config = dict(
    d_mlp=512,
    beta1=0.9,
    doc_mask=True,
)
Each number is 200 + 40 x the weight over its row's rms, rounded and kept within 0 to 999. Layers, rows and columns count from 0. The size before them is the row's rms in percent of the matrix's.

# layer 3 attention key, 128x128, rms 0.0559, rows 102-127, columns 0-127
093,201,263,159,125,158,239,107,122,182,177,208,260,222,242,224,167,236,195,220,124,205,251,201,196,231,214,237,194,193,249,216,247,252,160,212,227,223,179,134,208,184,257,151,140,176,182,98,189,229,219,250,201,215,193,217,188,178,174,225,170,184,167,183,270,184,167,183,181,206,132,84,174,172,104,128,183,234,170,181,138,159,247,180,187,201,170,176,211,201,154,166,216,264,264,240,164,130,204,230,227,171,216,191,245,186,254,186,185,208,190,234,216,244,188,123,202,195,187,192,241,292,238,193,172,145,172,219,237
082,290,222,251,217,232,184,175,220,254,199,244,159,130,251,192,188,178,225,123,277,163,187,212,244,216,201,254,216,270,175,193,199,236,188,209,233,213,234,225,230,181,179,263,205,245,246,237,234,231,188,254,162,251,170,302,107,200,194,214,184,210,245,197,148,142,193,202,163,232,132,201,174,260,131,203,256,227,230,243,120,201,174,217,189,250,181,202,218,149,171,252,204,217,181,196,240,276,163,157,238,118,243,190,208,151,236,248,214,264,189,162,216,163,181,219,224,185,252,181,111,175,253,207,200,224,152,259,222
088,244,213,190,142,204,247,161,203,210,170,191,234,175,226,272,195,163,199,112,254,186,194,153,191,246,252,226,174,150,145,181,211,140,213,225,205,208,181,223,202,177,215,231,202,179,156,259,205,122,160,152,216,212,169,178,183,148,234,222,211,139,297,167,193,145,167,115,153,190,232,166,198,147,223,168,210,208,213,204,196,191,157,277,167,231,213,239,146,220,172,155,252,195,185,215,145,230,198,139,253,89,157,194,147,238,164,202,251,204,181,254,189,197,153,199,139,238,236,196,145,290,187,258,205,197,319,226,206
079,177,172,186,307,242,189,301,232,197,211,149,186,204,103,182,249,193,189,278,205,206,180,185,173,250,210,183,211,223,164,192,149,229,209,164,196,190,170,246,173,248,170,175,264,142,128,221,191,171,201,169,214,193,172,208,240,210,157,152,302,190,176,144,163,212,261,265,225,167,162,257,213,198,240,266,168,188,251,269,224,232,181,136,266,186,227,157,160,164,247,172,236,177,189,122,280,205,229,148,175,306,198,222,229,218,229,181,218,212,208,185,169,177,194,187,260,190,182,224,245,204,149,169,246,181,206,130,184
079,202,171,157,240,250,171,134,150,235,262,98,162,186,208,220,170,229,108,250,217,212,149,224,256,208,224,202,169,196,114,211,172,207,152,172,212,180,158,226,256,208,204,158,224,96,151,161,151,264,230,218,154,222,217,226,197,177,272,228,221,186,194,253,193,195,231,235,202,149,199,241,201,213,208,167,177,204,201,244,152,173,167,232,181,142,223,273,149,213,188,188,216,200,208,148,326,246,201,137,206,251,229,196,186,169,245,240,217,188,143,121,190,156,181,256,140,241,186,214,234,227,184,176,204,200,283,198,257
081,151,214,239,235,154,272,240,201,223,198,164,225,188,194,196,220,121,161,134,135,290,256,145,170,201,201,172,192,150,185,150,234,233,234,192,267,226,159,180,193,141,199,214,127,205,252,207,215,201,183,189,222,217,196,254,227,229,221,175,288,183,176,253,241,174,185,212,208,238,163,151,197,248,129,185,156,194,196,166,218,251,176,264,189,204,212,221,176,114,191,185,211,231,249,108,197,196,233,236,200,171,199,185,140,211,254,193,243,279,215,242,254,215,207,283,188,173,231,120,262,125,258,254,266,214,213,253,187
089,194,194,328,196,201,161,234,246,175,234,210,133,147,274,232,192,192,216,153,227,192,244,192,190,148,226,209,219,250,205,151,303,168,201,160,223,152,271,212,178,186,171,221,211,242,280,302,198,192,142,152,201,209,157,218,162,248,214,206,186,205,235,140,149,144,177,217,165,173,158,261,186,233,144,227,234,165,219,209,227,207,221,278,175,194,188,244,221,210,237,258,193,161,204,139,213,237,178,185,192,63,196,198,164,255,184,226,214,220,181,165,181,230,239,210,206,122,247,169,144,194,221,213,234,277,182,213,206
110,153,158,178,230,202,213,227,177,181,247,149,248,231,143,151,197,222,141,309,207,214,151,131,167,181,190,201,119,186,182,184,174,187,209,195,262,185,109,180,186,263,154,167,189,69,149,189,174,186,185,178,198,169,184,153,216,177,220,180,219,146,195,179,231,224,226,188,238,155,181,194,206,172,211,182,225,140,153,158,237,209,167,187,210,220,227,252,89,149,203,106,195,173,252,145,234,219,185,233,199,246,220,246,206,222,171,264,157,150,205,218,170,143,164,249,170,262,132,205,245,216,179,194,173,166,287,190,167
079,170,246,180,144,196,194,181,218,241,151,140,210,228,220,248,182,246,254,168,184,102,191,223,291,241,198,240,225,224,195,217,203,216,164,180,187,218,247,178,233,173,244,235,216,350,179,146,248,196,229,251,127,206,176,224,172,224,140,244,212,208,238,256,223,180,189,253,185,227,241,211,158,242,239,238,234,274,192,213,174,144,213,167,198,264,197,125,233,207,161,238,189,268,236,220,164,195,292,148,176,143,229,190,283,208,211,153,206,240,188,221,260,249,255,158,238,208,236,189,182,172,232,195,197,259,173,241,188
100,106,156,188,210,211,206,277,243,151,210,144,208,237,153,121,204,217,160,308,185,211,168,146,166,119,180,219,128,166,213,193,224,179,195,163,215,172,153,190,169,270,158,161,213,154,163,182,147,186,178,156,196,158,230,101,226,162,274,172,210,147,169,195,268,257,245,175,255,144,225,199,209,195,202,150,211,171,199,142,262,241,237,222,234,213,241,228,122,175,194,143,170,133,222,127,227,138,218,244,187,233,207,214,202,203,188,180,159,154,203,208,187,198,232,232,190,219,113,192,243,193,173,223,155,170,243,177,180
098,126,164,155,213,201,203,240,209,230,246,182,224,197,120,169,233,192,147,203,235,212,180,174,191,165,180,158,192,180,225,220,155,197,207,186,247,209,129,202,257,231,194,194,171,150,173,213,190,209,206,202,221,191,237,184,176,175,289,162,324,137,216,249,267,211,239,202,243,168,198,181,241,207,212,236,153,182,203,133,284,300,164,220,160,226,280,235,158,121,192,147,229,167,209,108,265,194,182,233,178,325,198,191,167,176,204,210,191,265,242,199,178,148,264,247,187,195,218,179,248,237,222,166,208,178,219,149,209
105,189,213,293,184,129,181,203,160,221,189,209,207,185,148,225,259,187,211,235,245,181,219,192,261,224,271,189,202,174,296,146,242,224,150,227,215,186,178,173,209,228,266,184,178,178,168,235,159,211,239,229,177,192,232,248,187,200,267,193,292,127,207,214,274,190,208,229,194,188,214,139,186,204,157,169,231,225,279,166,244,260,201,246,124,270,238,215,154,178,158,209,233,298,203,138,229,164,202,165,168,143,228,192,228,249,166,205,245,223,234,225,213,187,164,198,170,159,114,141,154,253,245,217,257,224,157,187,268
076,107,163,240,310,219,173,268,255,142,210,142,176,229,144,123,231,200,244,256,168,198,192,225,199,150,185,185,191,224,258,184,164,191,217,166,281,160,168,236,201,220,178,185,238,161,195,207,201,200,235,211,208,189,217,164,243,194,161,161,234,216,168,182,126,278,240,249,232,188,172,274,178,209,239,179,179,171,172,202,269,198,199,139,246,172,190,179,192,171,219,257,220,134,221,201,263,225,250,158,153,326,223,197,238,167,188,212,156,196,226,140,180,193,211,217,158,139,172,246,253,127,192,195,229,248,179,135,175
095,254,241,141,172,218,216,113,154,217,160,211,226,219,252,211,203,230,258,141,183,194,219,257,232,299,166,221,234,201,173,240,135,238,176,223,154,231,187,203,249,126,230,240,199,290,216,115,222,251,227,227,217,242,170,223,198,209,116,277,215,241,168,185,190,199,161,232,159,273,174,202,217,201,192,217,228,234,219,274,149,110,231,136,184,199,160,149,228,160,203,238,209,215,209,262,148,217,223,181,225,211,179,171,229,153,242,177,249,204,205,225,211,211,183,169,272,213,287,227,261,164,183,164,156,133,166,231,185
081,261,222,279,265,221,165,135,223,231,206,156,114,153,223,250,195,191,228,113,201,148,205,279,232,192,205,184,297,273,198,214,200,198,188,212,174,157,249,188,185,133,234,221,212,216,216,263,165,210,186,205,191,224,212,271,199,233,194,186,132,243,251,249,149,160,201,227,119,186,218,313,150,217,167,225,203,209,209,212,187,145,145,198,197,205,159,234,268,227,185,281,190,199,143,217,183,237,212,195,246,184,211,176,206,178,166,228,148,182,267,170,204,229,166,145,227,171,250,235,134,208,226,250,225,272,169,183,250
090,196,183,128,128,201,255,183,177,231,240,193,187,221,215,180,122,199,120,191,205,226,210,144,189,262,198,222,238,182,59,207,215,244,196,191,159,258,223,180,217,260,201,197,110,196,221,153,251,202,215,183,209,262,140,217,200,230,203,203,172,271,225,208,166,163,178,226,201,213,258,212,253,199,243,287,162,144,171,236,180,189,178,196,221,214,168,152,189,190,208,118,201,153,191,224,124,169,151,260,196,161,153,229,191,185,126,230,130,178,187,284,187,258,196,209,272,196,223,175,278,188,206,171,148,186,253,216,159
097,191,213,172,201,177,178,276,133,164,171,208,238,237,146,217,197,181,238,264,137,247,207,159,196,214,234,191,193,145,237,189,182,168,184,223,134,164,265,183,180,213,197,170,197,105,91,218,229,135,223,194,241,172,200,177,179,134,168,253,205,175,182,105,189,217,194,142,240,183,206,188,223,136,244,159,176,168,247,171,204,228,156,177,232,229,214,141,207,221,239,176,189,174,235,233,228,121,245,221,195,233,171,193,140,163,209,119,165,226,223,209,186,214,247,124,168,183,117,226,210,277,217,188,256,179,226,81,234
095,273,229,272,203,229,131,182,223,175,158,180,143,174,234,221,207,198,262,130,191,155,236,227,225,166,250,250,212,249,260,179,207,154,216,227,213,177,241,195,190,135,232,217,252,275,193,218,160,191,130,180,200,134,236,170,197,197,226,226,245,198,246,217,232,224,195,204,156,177,217,219,109,199,152,162,279,250,257,220,213,215,222,230,153,248,195,196,255,247,154,254,170,165,172,192,217,181,289,183,231,121,213,124,221,254,241,180,228,226,211,144,250,209,181,157,204,166,229,164,80,212,196,270,203,237,148,181,222
088,307,200,189,235,236,169,167,218,193,227,249,167,153,240,205,183,217,162,211,274,185,151,220,165,130,176,175,236,260,205,217,245,244,254,161,173,181,179,208,171,211,178,271,264,230,282,236,217,163,136,241,202,174,208,178,178,211,214,157,158,175,169,244,247,167,193,204,203,154,197,203,127,175,131,139,182,184,151,146,172,221,270,209,144,225,187,274,183,208,159,210,180,170,211,183,224,195,162,184,216,223,281,224,220,227,196,177,255,203,138,128,172,137,235,237,242,209,293,208,118,225,227,138,198,221,116,207,267
076,191,218,322,179,236,229,236,258,239,203,173,210,195,198,234,201,185,223,148,222,139,147,164,235,252,239,213,209,259,164,205,204,251,144,183,228,267,242,162,207,172,203,215,191,214,131,238,223,192,189,194,136,236,200,318,177,178,191,175,159,197,279,202,222,196,182,194,211,172,181,162,191,244,199,214,239,238,198,249,212,213,98,185,241,199,174,176,223,125,162,237,255,240,211,173,247,207,116,151,205,142,223,143,233,211,143,211,105,279,179,241,242,216,166,184,232,253,163,155,182,243,226,266,189,155,219,263,203
086,171,158,225,223,204,129,316,199,222,259,227,195,174,139,205,230,210,189,253,242,165,155,162,194,177,237,165,197,202,229,160,235,134,229,179,167,124,195,243,184,254,170,167,234,112,153,268,173,148,218,208,207,189,203,158,179,180,236,176,208,146,234,161,187,178,231,169,210,126,178,169,218,187,203,226,202,178,224,133,226,285,145,238,226,199,285,239,182,219,238,150,182,192,194,169,294,199,151,190,171,252,199,224,163,251,174,220,164,199,158,172,152,148,233,183,143,197,130,225,158,245,186,138,218,225,271,114,245
099,221,220,257,147,173,261,168,188,213,187,192,163,228,197,236,228,135,230,188,220,206,223,238,219,187,204,263,215,198,179,169,170,229,298,209,221,186,170,196,222,190,233,232,134,223,165,175,252,192,151,175,186,151,148,182,183,190,189,179,140,211,219,218,138,147,162,220,186,174,202,241,196,172,254,206,201,200,157,200,230,168,229,212,191,246,170,218,116,154,186,267,239,182,221,171,150,244,199,147,146,142,236,245,184,190,54,181,215,182,187,247,160,232,155,224,105,156,240,251,167,221,264,241,185,330,287,188,211
088,230,221,139,164,214,181,207,181,170,167,152,153,278,227,183,175,233,228,191,196,151,224,143,201,189,188,208,215,171,203,193,173,191,274,195,197,268,234,173,222,225,212,267,168,266,155,126,244,168,161,178,164,134,168,172,205,184,153,237,131,255,249,139,236,271,149,205,209,170,270,154,108,117,209,171,221,245,212,249,196,158,197,114,179,278,162,161,192,214,177,184,201,163,162,276,152,141,210,220,231,197,189,136,249,199,209,151,187,153,199,203,188,253,193,126,206,227,252,213,229,260,230,183,129,215,248,175,169
105,143,173,246,220,207,180,299,254,147,211,123,198,251,112,179,218,203,177,301,175,190,183,140,183,137,215,219,148,203,273,180,233,159,218,190,238,170,156,165,166,257,199,152,233,154,94,214,146,125,188,155,168,164,229,136,240,198,196,150,222,158,228,238,236,266,225,198,235,129,226,225,179,165,208,150,223,171,178,140,289,235,210,194,226,226,226,215,150,149,196,190,172,141,235,150,218,146,235,227,188,233,225,223,204,244,171,198,138,156,226,169,192,201,201,213,179,200,124,174,192,179,181,228,201,217,233,156,156
108,154,140,243,241,202,189,277,265,119,228,175,184,198,163,171,219,215,177,273,242,184,184,131,160,145,202,200,137,182,241,197,265,169,254,132,247,194,162,159,144,258,148,155,242,125,153,244,156,124,168,141,201,179,210,125,204,197,211,168,199,161,173,183,230,256,204,197,244,94,218,213,183,149,218,167,183,174,189,125,263,241,232,216,225,240,243,256,154,158,226,149,202,133,236,143,252,206,204,182,177,199,216,222,197,253,157,235,172,158,199,188,141,202,183,217,146,193,120,191,183,200,204,235,206,214,205,179,181
096,125,180,174,241,233,196,238,245,195,258,198,241,197,146,139,243,207,130,263,193,203,150,170,147,146,213,172,135,193,199,184,228,196,216,200,233,166,112,187,202,224,193,168,218,118,170,217,163,214,212,188,206,197,243,177,268,201,252,118,265,130,156,252,261,230,252,176,259,172,149,169,226,189,172,197,209,158,171,150,270,234,171,236,221,154,262,245,98,167,177,149,185,171,236,128,234,211,169,211,193,304,214,228,150,244,202,210,175,202,212,199,183,130,224,259,192,246,145,174,245,186,185,193,206,160,234,210,198
# layer 3 attention query, 128x128, rms 0.055, rows 103-127, columns 0-127
078,248,218,168,274,267,231,100,193,247,241,234,201,152,195,219,189,245,241,137,193,273,91,250,270,230,183,227,137,177,232,198,191,250,234,221,171,165,192,224,183,194,187,197,239,240,119,160,100,204,146,275,206,194,233,164,232,181,211,130,231,156,218,213,224,200,233,148,205,173,163,194,201,234,249,158,264,242,253,219,182,118,172,186,184,284,201,248,200,171,153,218,194,213,205,239,258,187,179,184,246,216,190,199,163,209,214,200,175,164,265,111,183,129,154,191,209,219,214,199,223,175,158,265,199,214,221,227,217
100,229,212,194,148,225,177,189,193,167,260,226,241,202,156,259,165,265,227,113,234,269,202,173,182,160,215,186,185,145,205,177,215,206,281,160,160,213,197,273,186,210,256,184,150,151,167,254,206,146,213,218,135,210,326,197,223,190,257,207,209,196,226,259,191,154,210,199,186,192,196,163,186,240,214,244,184,210,167,223,174,123,143,224,194,109,99,246,195,182,160,170,221,242,173,238,160,130,232,191,220,143,200,225,227,292,171,267,186,178,213,168,167,141,271,193,159,225,179,244,229,237,202,225,190,150,232,150,235
083,204,181,219,188,187,191,226,284,185,182,186,181,219,145,156,170,158,141,263,191,230,250,258,235,193,214,123,234,232,198,249,205,105,159,210,187,223,245,188,251,154,155,130,243,206,168,187,191,210,204,162,275,168,110,272,187,197,218,160,235,219,174,173,242,271,216,188,220,151,159,173,243,129,184,182,235,222,150,188,183,233,234,171,162,215,235,166,177,115,224,219,161,167,198,114,271,226,256,151,176,265,203,194,165,138,166,227,248,245,217,196,251,245,176,247,199,201,189,163,202,205,235,185,241,146,187,169,92
100,211,198,156,156,205,174,188,174,195,183,168,219,137,129,154,151,190,165,226,277,302,160,218,161,186,155,162,188,216,188,225,175,209,141,173,216,178,217,223,196,238,225,126,204,174,140,190,221,198,161,208,172,192,191,223,169,128,210,193,196,228,241,188,238,206,255,187,146,109,182,233,146,224,212,255,191,183,224,212,192,160,137,213,126,203,221,238,231,175,178,151,159,203,126,150,237,238,222,166,165,322,254,193,198,132,161,246,150,259,167,184,220,149,162,202,154,247,244,68,217,251,185,252,182,175,217,191,222
093,198,217,184,279,164,150,247,208,181,179,219,196,156,182,249,219,204,191,221,107,257,194,151,269,225,121,256,193,178,201,271,191,194,187,255,214,218,309,184,176,193,214,204,213,221,226,156,212,188,294,260,366,218,192,244,197,233,175,208,236,233,180,292,250,281,243,250,215,234,168,158,214,164,294,186,175,180,233,252,220,212,216,174,217,193,185,180,186,236,211,189,242,216,239,206,159,182,250,209,206,133,173,191,201,169,224,164,164,245,180,223,206,207,159,161,265,181,189,188,154,145,223,152,167,209,202,190,204
082,222,217,156,254,258,194,136,264,239,192,278,140,180,286,255,259,244,238,193,213,211,104,202,280,256,204,225,173,136,273,221,229,206,202,199,128,182,239,248,130,236,186,273,235,183,198,242,191,158,268,196,194,205,197,190,271,202,190,189,228,233,182,155,202,213,152,185,203,207,179,196,255,165,267,188,259,179,171,287,208,172,208,240,201,185,203,187,220,171,187,246,247,194,244,253,246,174,220,145,243,124,178,207,85,248,265,151,178,166,178,176,164,192,151,163,208,202,181,186,169,219,204,171,200,224,226,200,227
084,175,146,202,178,187,146,249,255,168,167,199,210,208,190,192,199,163,121,248,207,170,270,152,149,127,222,207,248,301,151,237,221,164,165,156,209,224,202,200,203,260,242,123,139,149,238,244,293,212,213,168,194,220,194,321,198,193,183,254,169,224,197,203,194,170,204,207,123,167,214,201,156,169,136,252,213,179,166,176,189,256,226,245,178,167,211,148,200,188,235,108,159,186,161,145,197,230,188,227,137,216,247,193,211,152,182,248,205,234,117,295,218,243,205,237,229,205,216,168,176,261,236,184,207,160,204,184,189
073,238,257,206,177,206,278,196,159,204,232,183,178,233,191,154,177,211,244,169,190,168,163,196,243,217,174,198,128,149,223,151,135,268,225,182,246,179,200,224,165,112,145,306,190,187,169,153,133,227,225,224,203,139,233,119,185,199,189,146,230,178,205,205,232,185,207,146,221,258,219,209,162,284,207,203,217,207,255,223,214,200,141,86,190,311,177,221,168,180,173,219,235,177,242,180,201,218,206,227,277,200,197,136,214,249,151,199,220,192,269,160,166,242,247,187,129,149,210,202,218,147,130,231,181,231,210,230,177
081,168,152,207,175,228,157,230,249,183,158,180,188,216,211,183,201,161,140,245,187,116,225,147,190,185,217,224,228,285,188,234,254,130,181,194,210,243,214,203,211,252,219,165,164,143,252,267,301,223,236,172,184,224,155,286,177,205,193,235,147,220,168,170,204,177,183,232,148,184,228,226,189,152,175,238,235,169,150,169,196,302,221,261,212,142,212,162,202,235,257,174,195,150,183,168,195,229,212,210,168,202,243,200,169,151,166,216,184,212,99,288,245,313,209,212,234,195,217,182,137,241,263,139,247,217,217,219,232
084,180,167,152,190,181,112,235,186,183,194,174,218,194,157,148,187,193,161,299,196,202,179,206,146,171,175,197,226,268,180,264,156,185,184,223,209,197,251,185,250,258,239,115,192,179,134,205,244,242,249,225,258,200,109,312,203,175,151,216,184,255,233,221,205,207,218,213,151,144,190,148,225,144,182,205,188,178,234,211,200,243,181,220,216,175,230,167,190,218,218,206,174,177,179,123,222,203,250,201,175,269,224,199,186,126,222,186,179,301,159,255,302,258,166,215,187,251,244,165,155,256,241,134,244,197,217,178,228
088,254,162,150,253,169,145,172,215,162,212,226,219,173,208,176,192,213,239,265,198,202,175,209,230,259,161,192,99,110,187,259,135,222,233,207,225,208,242,233,272,287,194,179,226,195,188,175,193,252,231,299,181,221,285,237,209,208,160,131,157,219,173,189,189,164,166,175,190,143,169,214,261,237,224,235,218,182,210,145,142,190,242,102,154,194,164,215,230,258,209,202,270,192,235,182,222,233,224,176,194,208,253,153,222,151,162,162,179,231,232,173,194,86,142,199,138,216,182,211,178,243,168,237,247,190,212,207,248
078,156,177,221,198,210,222,231,244,210,159,211,149,264,224,155,211,167,199,260,199,113,214,239,206,229,217,191,307,243,153,239,160,139,117,200,170,217,211,164,261,187,165,226,234,179,232,180,284,269,206,170,230,155,136,265,184,201,170,206,216,236,190,157,173,210,165,233,187,186,203,160,252,157,179,150,211,175,165,162,224,237,250,201,162,184,250,150,174,196,270,259,138,168,218,191,241,251,243,201,164,253,226,194,119,130,203,170,241,255,207,253,225,326,189,195,234,196,220,178,191,246,260,172,224,235,167,217,158
075,233,227,242,196,159,279,210,122,210,203,184,230,231,159,186,154,208,198,161,227,232,223,260,222,167,165,192,173,191,214,150,187,249,180,217,244,200,140,157,202,91,178,222,219,251,156,143,96,220,166,140,155,139,190,133,171,189,214,204,229,113,234,230,244,251,247,165,270,228,199,186,188,255,175,162,199,220,260,177,221,207,150,132,190,260,190,211,216,211,198,210,181,238,214,205,180,168,198,190,222,256,183,186,268,217,185,223,233,204,292,100,193,183,262,187,192,184,201,201,273,130,134,245,144,159,151,201,182
074,229,234,169,264,234,255,166,190,218,269,232,162,176,229,235,183,194,252,182,209,272,119,228,223,220,168,171,161,139,223,173,166,281,198,213,160,155,187,239,147,177,187,254,283,237,108,160,105,170,140,231,211,162,239,140,193,159,267,171,250,159,257,215,238,194,214,167,198,157,199,189,235,248,243,138,147,207,206,262,194,86,161,183,166,250,212,273,224,165,159,260,198,198,181,219,223,181,196,161,221,208,185,199,236,241,183,177,192,188,257,154,178,119,147,182,161,201,197,210,246,198,155,237,194,223,212,211,196
085,218,213,217,113,193,174,231,172,145,222,129,197,189,155,282,199,149,134,187,225,245,233,161,150,163,196,196,245,191,240,140,268,237,234,154,225,246,139,169,177,225,227,133,166,139,205,191,147,137,203,165,208,234,174,189,211,156,180,225,162,175,211,247,245,215,245,208,212,196,210,164,159,214,214,145,230,208,179,236,225,268,181,215,189,179,188,316,164,170,175,134,247,253,174,189,201,97,198,197,179,196,75,211,168,286,195,227,153,149,160,198,218,194,193,203,196,203,178,151,193,101,176,195,201,167,206,174,143
092,188,182,317,132,121,204,231,263,148,219,184,174,281,235,159,256,176,196,175,191,145,267,221,160,166,295,135,207,207,186,201,262,161,188,195,180,243,138,238,297,222,244,182,219,214,192,266,247,200,177,174,215,275,222,269,186,191,228,254,175,216,185,143,115,167,190,295,240,173,177,218,156,181,204,221,219,214,98,136,188,235,158,199,189,200,149,161,214,219,230,212,200,203,168,194,221,173,205,220,177,236,190,183,217,182,186,197,206,233,199,245,212,202,236,227,222,160,153,209,174,236,272,143,262,234,176,173,201
091,181,218,194,240,249,286,85,191,207,181,218,137,230,215,195,185,251,265,152,163,161,150,223,274,262,209,220,152,162,223,192,178,196,226,261,148,143,241,270,153,180,200,304,257,163,175,197,199,218,194,275,172,173,225,131,237,223,246,155,244,216,214,200,175,141,143,159,211,196,211,235,243,198,239,203,216,199,218,252,194,123,169,149,227,236,181,150,165,192,208,288,187,135,240,231,223,233,251,168,263,139,266,189,189,174,178,166,226,189,239,155,161,190,187,172,191,196,178,253,196,251,186,206,198,254,228,210,247
087,203,170,126,263,238,201,203,210,262,110,229,186,99,257,173,249,218,251,195,203,223,121,187,211,268,270,233,160,211,176,239,173,161,223,168,168,107,296,184,134,248,178,184,164,217,246,259,166,153,223,224,177,137,171,183,184,199,206,164,228,199,255,201,189,194,139,172,145,174,185,297,222,217,178,211,219,201,241,250,220,180,295,261,184,220,257,177,204,156,180,269,174,147,228,213,207,223,177,219,254,173,230,233,148,187,231,159,189,202,177,203,180,178,164,208,175,272,209,190,168,200,164,208,160,275,178,214,222
083,261,237,237,246,243,199,152,207,182,313,223,185,147,153,211,127,264,205,183,177,272,159,168,281,209,207,177,130,160,220,170,192,269,231,198,241,227,171,207,180,152,165,247,198,179,142,126,124,214,172,254,211,181,241,206,182,177,202,193,249,163,217,233,251,205,230,139,194,164,165,175,184,235,223,185,193,244,181,190,159,141,147,130,180,254,158,278,175,150,182,197,226,263,183,174,208,178,213,182,204,228,197,169,281,219,160,239,134,169,249,186,223,81,151,222,159,212,207,235,226,200,188,271,186,174,207,187,174
077,189,160,177,155,229,138,250,277,195,192,222,196,202,213,182,257,222,182,210,230,189,186,186,135,174,267,154,227,191,186,286,230,143,191,180,159,170,187,244,266,282,231,171,161,171,166,278,275,170,242,194,186,216,195,267,220,177,200,213,171,258,187,104,136,205,198,223,167,162,195,207,212,122,176,236,237,194,128,180,158,168,228,266,225,170,199,189,257,150,205,214,189,205,163,130,256,244,201,194,169,209,215,189,142,182,237,223,185,223,94,252,241,223,148,259,211,209,188,198,200,279,239,160,299,182,227,210,225
094,198,195,202,211,201,201,176,182,138,244,232,182,217,221,234,221,176,293,180,181,179,174,243,235,219,209,274,242,160,181,140,145,210,269,121,128,266,178,202,237,240,215,277,135,112,206,283,237,179,193,148,181,185,287,206,220,251,240,173,201,237,218,245,177,183,144,197,161,190,203,150,176,274,193,137,217,181,184,175,187,156,240,183,118,124,191,256,151,216,192,238,231,207,202,270,158,139,231,241,202,198,200,217,99,281,217,174,213,189,200,219,148,204,196,161,178,157,153,202,221,212,195,222,154,218,243,165,232
089,159,229,241,148,171,325,218,202,140,212,169,161,272,205,162,195,216,218,156,182,140,240,204,174,177,319,195,189,217,221,131,199,183,186,204,186,185,142,264,219,129,230,279,202,123,236,239,207,167,200,216,191,139,190,168,132,211,222,246,209,221,295,172,163,186,114,171,211,231,205,194,105,212,145,178,235,219,144,221,199,189,153,131,201,172,193,229,169,157,212,188,155,202,277,233,221,168,228,176,211,236,241,200,208,228,154,196,280,166,213,222,161,273,263,216,162,198,188,218,197,181,223,197,198,255,215,185,168
079,170,159,202,201,202,194,235,273,177,144,211,169,231,245,194,219,175,169,246,166,93,241,145,213,189,260,185,234,240,153,219,224,118,162,197,176,232,244,214,198,214,217,202,148,129,256,247,326,238,221,186,231,209,172,291,206,204,178,219,201,240,173,176,183,157,177,209,134,199,228,217,194,166,168,228,213,155,152,173,214,241,238,192,196,165,213,143,185,218,238,220,162,147,208,155,176,252,214,207,175,162,249,156,173,154,154,206,223,250,126,320,243,301,201,218,225,199,192,204,138,242,271,164,248,222,207,194,220
079,181,166,195,211,217,184,221,262,175,145,224,177,190,258,183,230,199,178,238,195,121,213,141,203,191,272,214,230,240,191,241,259,139,175,149,173,215,220,194,210,223,226,200,129,169,280,293,317,228,219,170,199,201,151,295,186,222,211,222,160,262,168,153,194,149,139,207,166,203,214,225,194,169,179,251,234,168,140,175,195,249,247,255,173,123,215,158,180,217,243,197,193,170,207,184,201,236,182,203,179,164,255,215,150,172,193,195,219,240,112,273,250,298,202,209,238,200,225,202,144,267,277,174,250,207,234,186,207
081,185,154,145,214,224,81,256,226,179,171,207,210,184,174,180,193,165,128,278,192,215,230,140,181,173,188,202,234,268,162,265,202,148,169,182,224,213,244,187,200,266,201,143,172,175,208,208,277,236,237,194,227,231,151,331,182,184,157,232,180,218,163,205,225,205,243,227,151,182,193,195,202,149,156,249,178,168,200,162,198,269,241,239,202,180,206,149,247,238,236,159,145,172,173,134,179,261,190,193,169,190,244,202,228,112,210,233,147,256,124,288,259,241,187,206,237,212,242,161,187,261,227,178,232,177,213,201,219
# layer 3 attention value, 128x128, rms 0.0643, rows 64-65, columns 0-127
080,194,169,215,227,139,202,223,215,108,262,191,211,100,197,142,179,258,269,211,194,220,235,169,187,216,169,301,163,169,214,200,190,212,176,206,283,165,213,152,193,187,166,190,169,212,144,178,188,134,161,223,196,235,280,193,252,249,255,187,215,200,166,200,189,185,249,185,191,197,241,214,273,155,206,206,187,285,254,158,185,193,249,162,250,241,127,179,149,163,204,205,165,198,226,145,142,195,199,233,286,186,318,225,271,171,162,206,204,203,195,207,178,161,223,161,190,219,198,110,205,166,214,219,221,137,264,161,212
108,223,184,219,196,155,186,217,198,118,242,164,220,112,171,159,196,267,249,199,206,240,232,149,173,183,189,244,154,140,210,223,229,230,199,179,253,187,207,203,144,174,158,156,194,225,195,216,231,164,202,270,186,222,197,198,245,261,256,145,226,181,176,182,200,182,263,174,163,198,222,214,245,134,207,262,209,307,222,207,147,191,214,186,242,238,97,147,147,213,221,219,178,192,294,174,174,231,210,158,291,171,300,184,267,141,208,158,220,194,147,183,212,230,201,145,179,225,235,134,149,202,211,193,242,111,215,173,186
# layer 3 attention output (transposed), 128x128, rms 0.148, rows 64-65, columns 0-127
076,157,243,263,226,229,209,193,178,216,234,224,249,238,240,183,165,191,201,238,222,293,159,233,209,190,156,179,139,175,151,171,116,168,193,193,185,154,234,218,146,217,90,192,229,169,114,169,142,179,181,160,241,195,206,297,220,168,248,161,195,125,211,186,240,247,242,173,210,186,196,147,291,169,236,208,174,100,234,252,247,189,140,190,172,260,230,227,164,255,145,263,191,162,162,178,241,152,199,171,146,231,191,229,190,233,176,224,219,232,218,196,240,125,166,235,215,218,230,131,192,202,175,189,203,200,215,143,165
093,118,268,278,239,231,222,180,176,221,234,237,194,237,274,211,173,187,177,237,185,314,212,191,219,230,186,177,134,190,168,177,139,175,187,260,205,139,243,205,155,183,117,213,231,161,112,145,135,154,173,176,274,200,238,273,201,190,249,165,193,132,202,188,195,257,202,137,222,184,144,167,265,189,205,159,171,131,236,250,259,195,159,177,161,250,246,236,175,232,179,251,163,193,151,138,218,140,172,200,177,228,184,215,211,246,193,224,209,224,206,216,238,125,190,231,221,211,217,142,204,191,160,205,175,221,225,139,164